python train.py --n_layer=9 --norm_place="pre" --rope_base=1020.0 --qk_norm=true --parallel_block=false --lr_head=0.00501 --warmup_steps=334 --doc_mask=true --steps=3753
Each number is 128 + 32 x the weight over its row's rms, rounded and kept within 0 to 255. Layers, rows and columns count from 0. Numbers have three digits each. The size before them is the row's rms in percent of the matrix's.

# layer 2 attention value, 768x512, rms 0.0401, rows 638-639, columns 0-127
095:134131117073118134115121136099109167121159053125142084130125148063076111213183144148140136077149147125157116148136120178124137031185152106078132151129107095146107174137142134106200102119151086137102114102165137151129201085138155078122122108081176114156099162122098075194130146100115114144118166124149109077151130115161121140151163110164087085139136120123147119177145099145142106134123
098:179136097100105121144167088152135124094183162130096191169141104180142111180105146160139117090135167068110111125156123123136084101074132097133113135096065119085144172160098140135051086116080129115135097066113178062168140084096098144192178097200158110050161074100128146083158105122162112065121145108140130087134097138157145152107121115127093141101125122134117151124178105098099106192147
# layer 2 attention output (transposed), 768x512, rms 0.029, rows 638-639, columns 0-127
094:156112179186182095123114109110171094139150127087126178172167107162120103135120088142085138117158136119126124157133145114092144173120105169122163114115127149169144168130154130129093139150136165121143136121126150095149171119145123151156148114191124102101159143175099113137166104174101144170158091210126141122168092120168145119124157093088179147088115144158093082121164132159082092095094
099:111083144093147108136065097117117110125065154132110075087114109138098104129144092140138117163169140130150123142054120170135114075085161106105200122126170123133097056154109106098116149124167149101147100152191108156104086111106102088110142158133136174128129159168129162129195108103162152169143167141159120107118142111140123122190103127140110121041124062092154120129134133067151124152123
# layer 2 attention query, 768x512, rms 0.0457, rows 640-663, columns 0-127
072:061076133123134057148181108088074116174138109163148106141078108165115135172193205101174115062104119213150114141111145147111089069122136117146078166124086166166119170138124067127163154125156100194119118119129149137169155074120160110151050109158086119164126110029147127145138127138118105066151108168097155141099174118102131147133133079188187133112149187187128118113087104116120102100098
107:093104204148109141116134149093143124116148100117160111075150201137083119130146182137108140038179135116132139143135129120155104154137085143187050091127108139169051147087183120145167088167097109079125138115120151094137147131080172110128163136143130184166094140098101132119156131104125147152093133110115096115196123128100104153078119085161163158093116061114146070104152112202068127104102
094:086127159152094156116066191140109163128100120091178127069158115108094105157119161198109186136195139125120136110117144131082094135136105115212123072129155141207057123110133156119130095158091112119109146143145093091117139120063136167119164154132146171147131135130173191114126092117155120137101161150137111117154102125103094098114178105134124127123100148149134103116113158169098133122100
106:071174126159098113147117154135110160043132077111130148071132173117073157120098138165125164089130102134136142145180143165096094124167132165206112099137187130215062137122174110157124089148136121108095090114121106098087175089096210104131140126119085162130100164142110177147174086121138162152138095114120129066131119121095107131081087096214139164127098073158110144146125168168039148116130
108:129107127174086134123124114169136096160163155181176100124126067100121130131101090077117119080099093118142139137103100078142159172141195085065110140090166171090158096134072178049167181128162085116168188155096145111147136156137065107092152091145087099129188134153136104097156090065117092120206110173159134157162107150158081115170124129117101092172125196094168141097130048085180120133178
112:151094143161153086087135139153085162099200100091119149151141078101138143195162188148062124158188074128127093143142128085108098118060155151080091080162174082081058109125142121073142159084208181129202102144123080171096155136103101134118213155122116152128149121091129103111113090126095124075160073093125171149133106151138145192101095167155106097131176112164128112169102148111126084130095
111:106135163099167124126098169119161138146157132155096184102075127089177060086146179123114128108097165121099136124123125072108162065115122169119136136130135133082145119077110179187127121070162186157083136069132195114158132156107092154071112106166120100123119177140145130058116120118149130168093129125093136130101094086133154105152173109089141122126171205176112089066160168183153046084133
100:089167150134133105149183102159142129122186123166171087051147130069113059160070077121109181116134201180125075125105094093115183090178170109137152123137109108046140110134164182128199161094069163084096113197095127107136151129084115130129186099207065121107147130099140106106089133106127160092073155129095116159145172185185139154096148140086153192103078109140176112095147130113165088107075
128:252131101109138140141129113183131140099144183151114105176149102106162168064094063100169155159106147123114130082098114106170185091120188111085158188124125134117204108104076128102126147127134160158119120133163140125081121184193094113162062112112135118117142107142153138104093143114103098123135150115187121100090148081162131114158112149084078090146177125111137152153144158051157173185162
086:097124139141150114097080131081104128144104183129106147139116126061095172166117102092145146094167162103139106132129177117120074137163118092110142138128158176104178120075131115165137088104125107108110176102138159106112078137101185155149134109130175141140161089105075155111128116149148106121133178129126140129141179100128140098123125111131194163159086176119116131133137163029133052093134
093:140168107154174169145119098110103086191135118180095178155135102116125175109094145063214157171113145151137130164106180097107169132148199098057164197137123180108165117107133140145135113032106151156159139176117172142128101096150083129143070130184176118099157145179137087157129064134122110101143138115151118183096132118150156134168190147120156050171157141142129162104144141058155139179156
095:093114134210163191134129144128091066209165117161164120116134130103063133202103170114132184125089122130080091117110131152091187136171065090084099109187142177124099071157136169044144132108155142133107116120105097132103129149069155172105195152149139191140136130126139098118114138078133086123132136171146104141086168137125153144121133172091144148110121143101104123110130087102142145110149
108:175093089114159117199111124129111129129135135163115142189143082185187139128120096130161068140156090113114149191110166135140093101099117083095197163128141111172154120085119147133078113127126145110126138111146154199076180101168086140124106127147191117154171106161146081122115110086125089169142129151130150158166123089128183152162103172073100135172158073069096140230132147074126140139119
108:141181156078129162122083170063095162061085077112136092126111135129106115082164120139080126098107162158118086161123154069126111106158156119147117165149124159144162150108052112150120099078162042140112206171152129140099136169187133117096179155156125100141079111150098071087201128131106143158116100161135141156130174157081161149159072158093132135148213110174122157121153192092132141078114
106:139143090169117142082092136096137175105172147119068147143166092060147073155110066152134103115120149157110101123134127107121141144156158168163189076122110084098118142095130113149106123123128122113171137124153170138104176115115153115125150115191149088121098118100176069110136064171136101191088124113141154139179064145139109098140152123058138122114145141054155100128091083154131096092141
106:155100160099129125104137164131135086114085118123097141142113117095095062108094097116097074159108144092167116134117173126101092092132113134132117100064118098136109115126090151137166102160138137121108151083198118141170166144093099165202115114103079111108088146132126130165186153147132128137143149172080141151147126088171169097165112132117142122139169144112108168070116116147110087185082
102:145188147136158105083088094147088110172132136124176146106190078118089093171075133129155115111192083160099089137148103133084111068129142130129122110087163084127112154081141131150155120120082100071126152145129170108140151178090102169158169137111162142144078140110088145119111166122085131138151086131127122118155167107079116112145115118112204154100123132106030067226127165147158148126076
105:096122072127145124098109094163144122103148136128107162153165136140146088172155119146058113119145109127146186124094095182111142057123155069131141096182151159170104080135135129156133115125131153171121072057098157139088086086090110127182140160169205193161163147077189133095141112126127080147090136115155083127049122149121135112135133096108076097165174137109085127177143057190116109124126
105:113137120074125062156084148132168111119118139132087178104148097094146159151199156118092177148149140135122133119098134130103177079093165157161131118156207184132099127087175118153098111101134149133093122120164139144117196063131109099082133119125111099114166147099171137082148162105132146140195092095072115190135159090083167110155017098183166114122168122164102137137113169130121107157088
108:129070126177155151106122130191118171120145163105160147126139095153132165163135142111154047159130112136116091105098161158138073178095077149137183143133137085124166116109100112130070101151148174187158042175180102167078116099095141217188106183128089134169115085136136130097097125152107153095122162151070081214096117094151150131129118143119110138136160094071115121130091105095080134095162
104:144174110138129176193055158171119130137133110144108118112146109126132138113128091168094076114145176120137180145114148074126148092195095111129128111164132131191104118199118132138138153131134120162085128140161152106122112171132143093114135154123158120111123185108095098151133153186113185128073127131142093147147099150082132128160141141095177149129149155123126133127166146102156140127189
100:049121100134121133150110115161138122123102123100152187155195135149179135093136147130114144168131163092185116139147176115101128189119108109163184147139147094110099203167146094110175144141112090123150128207177177128110139137149153123129087159076174159156128146182117107095156086145163144117088121054149088151109117111196139111128098071079128132134118099090154114143154132108136147133118
099:114150078084168139121137140106166171123098181122065117094108074148080113142077119113194117139169200137066122151147143116132147179119146134119096151098144176143189115126104132156113145141117157085091140094082095197071217160133116144134087121088169153176139109144084159136114157087143171114143125120133196132075114115090181111116109074145130172120111105096057168142111136164127146142153
104:142140135104080147101052193128124140083086157126124138103098113111155124133158107120122106169092140128173119105147139103119134154156108189142146138104169090041164156184142143110164079156157166132171163127092149134129138086115146117145090105173141086135092132198093130152129148169144164065115135117107200071129117136168195057086047146123099112136179107104128093191147169121086146162106
# layer 2 attention key, 768x512, rms 0.0453, rows 640-662, columns 0-127
137:098141159096148128085110164095073161133148099090140152094199183150086069216135132192172136124134119103115173125172101186118116165107053170169088071185190123164058128134157081179109167123137136120118106105169112105138089103141191141153122164119130152157135056127178137120125157146101152106079128084114137118159116207096151121060141107171114147061108146131120094095106130212061126064132
127:162163131069114113117132116121098184108125128074101104093185153139095103140161135205121158108129064103141147107115103190131121103142083156168116091167122097153084196147200098137091105122148126141121090123175137105093101084149170157113127218080120160126095121161183169124107123162102133150128105103163100120078106185122127148008105116208124138085116141160182163144108187188076119110153
100:159175046073127098110159106103149155083094164016172125105208122112149120144115133185127119111121104077136137141131117159124075078171074144147170132190141115143100195130161091121088149118101113137082104093187110138075086115139150141121161160108127135156104104135114158124143142183141115108201105098105115177104098145126078130070110084159140154079092081139131174088082194183081177078138
117:129164133110089117099109095104106183114113113085167114121152142164108107163140113183122120113102084088151166112115089144141104113124095115177100092146135104188104162120112072193102132095112108137114078077169105128090099110147179138135181169106151145153090139117114166120141138158088155085125113087100101123142088145131110124054084104167137118081103098153128176132079165183062196093094
131:121116117120109120111120111149167091172140146170110103180113123062179143052149121064129067131127169137113101161115092098119155117123187124089129159087136101079190065177117219070131080117137117103138150152093150141144121173130086130127129067159115084111143136102126117135186104094092139132151129133112151133102121083130144096197157168097136114150177132108100134148158130089202098158159
094:165131180131173134116105105138167177150124131140166174112100175138113101107138154146144145189115111117152150166082094129177153107167117101138143175085166084114083132162118131139167064127094147096205100166142108168135110106139108198165074135148149150066160125117190140115127086124142082104156163165078083123151130122111101102133127115122102153173096152080111119113142171159085115130159
099:125108124143133051149094137136085131092168086151095167104145120078100097126132123127089142096135076113074145179119153155135155175097125104094137095162191108138081163136103066093122087144113157135115170196164164144091177164149116103108137122140109136188144149160125170162143102153138127113169108120194094096077119165127103161156108099085135182098145070131156156113072105082133158192136
089:116068159134068110119065144111095196054108151146143097131120085103117172112179105126105112119121126109117151131105101050153146157163217093161140145133085178091060096143134148154159152160170131071228033177155152085092120161112085124163146136117126145095091075102192108093181084080154120091137091164202095091144144108105055183155132152185097083128151123159151099097171129134132120130127
111:086118139105133117100149136104240028147105147183111142135057144103150148111109150084112099102110157159117096164103164099093091145135162124066101116113112126122178114135089152111108152132119145112138186154051093147166179158077139132131127099165125111119163146092125132140178145125152134111141137159103133160153124116125148129191180119099164177125164147132087096134163093094182150193113
096:061161140106107119163165084104100158139155119116143126102131112185136136147124139200106112080096157120097114125126088113097111094102116158130091068148169131151124166120148090154076147159070186170158097113135076130078096155181185144100164122118112147097134107127158106150125124141136125133103092116133147118102121189129171144131142107196175142109171091113119143059071143205107194081143
112:123108108129131103153084122156161065108097134136137126145108097087112176125144108089108125099098142171079104130105136080104154152112117102123146144102091104094194100095091161088138126126148073117140113196048147132154147157098106086111141056171114107141158104119093141121164098082105055139125096160143099134136175089153131101210170166097116119153194129127125150127119102069155117176144
080:113120076154099118135104099121120066133136174135158117114168056157116145103166077015129119123109160115150087145103115094129200160125131094127154164119113123109149163099112152126137117090094111142148149128064073127194108123111096070111119108114131171117155085117157122167127152123068147178173130104174136108108169120126124110177110156162104131154148168183167101056135131081183089087170
088:139094138122139076101096129049126104133144093153071073086193182075175088176147086089127124139120152186103109148088127107089044112103155154089165146116116128058149175139120128079145085149071110113176125105134172164135160113090124154133143114154091149135102165117144128147125126098140106141127125125092143156123091166130184106196135140102132105110083160168122137096078168115156137123122
101:160134210162114122161109162123143112098148085140044088126154135070142104162155109135148152107126126191118162127140128084110123080114130183093141110085121125119136109163139092151207094160140163099070136094163142080180133147070177145129148117122079126111146123094094168095137173140134109096094147199031162144139153080105092113113188136132149075170091111144135084124127123136131097112109
096:144129083157162136072168120167083165133151131108103084091137222123115106136095151189154105165107119161140139129168143163139083142073115124105135166110174148109155173194101178131078119088129138143200111180178153121141149142147107105113142155114100162074135114135100080131065133143156127151134158098118115134173127216106134106165133128157085115144171136110104114121149113137102113139143
092:112120161119154196141158153135112139107158164149128168087148131154141179126116182105181075112088134120138098115155146118113133137156200143080192126194169174104143127126090070178164110158105123116095142141151103106107100144145160110116104082182058117180171140108104095158124104169143139085106166083094135112099201141102066152189137076105099089111154179131151078090055143154131109178127
099:158111130147153078111125193121150104136085122061168122050116170134163148096133123158155102117111176147180151092113139157154074130153188110127205101109195111048159150130120136154102075138149116089167099197121133149098061103125169104131109138114134148119143140097148093168065142147128060093141150137144147131159163151158092178144158093144072176130119082107136109124187070173124107130093
094:154134173171153120070088117163136150143102106116091177089076131086098133150058143172133188153104106149179104196119169199124098118094148167124085147143153117124156172046219102110071133106133103120095120107169161133142125086142137132132050082147105104100108093167115117150135136173188100122151191153125122117165134148121088147147108156125114096095088122122126114155082121145117150133084
093:110126116150154139065127190165097114126148069135133201145119143145134099103185175066167091124167157157180192112161155168130082164089147132123104149113187155122138121091141150141123058114189136075141153116082052137155081093082143140117069129150116133118061087079117142083123117166156110134070155207099089128109154163109144101154096101112061058175126141181195115095115162103104124100133
100:105103113082109153139106125120132164146171150096065162135172167179085078144124123145189063059163134060151166100187161149189125127138130122148129167127091110161098132145112121105172112121147175145121073072137085084101170141084157083133150126135181132111085119099074174146139089108125117122185158066084158068149110122148130144109125174145119179116070120119097193113073110098120119141136
100:122116142105188126061109115095137121092113130149163169098197031139155162119078175131140121116100126152153085104098171132164072126101132189129134090076094146136102139110051090136148116147114085159119151122181136100099147107114143121078131145188134065175148136142118127120176144108133093089141156170130135120143116114188115178062135140108144144109147129095105149148145090088170131106082
090:108102121154116241141127176159134127104155130126139130116135084075061166166150110129139140176114104159151175130163075129146105148061145140096096125119135080143128100096124131129133124142117140131125120101134065123123104161092114189126226113113107054173110154107085140173129133102186106105146131079124137104107070124148164161072161125122182113133110105082111117153184163048093112132121
096:171144132142132095152120145164048103149146091158068120182064100164131163128155190065135159105106114108099149160119141132157165125155124086136083132121134195094123070112185136094154149145162117158110101153132090112116130073105129114098161127156132148126124075161117144088111144107120123135133078137195116195127188117122045143128111121076123170104137137147069124104066132078148111137089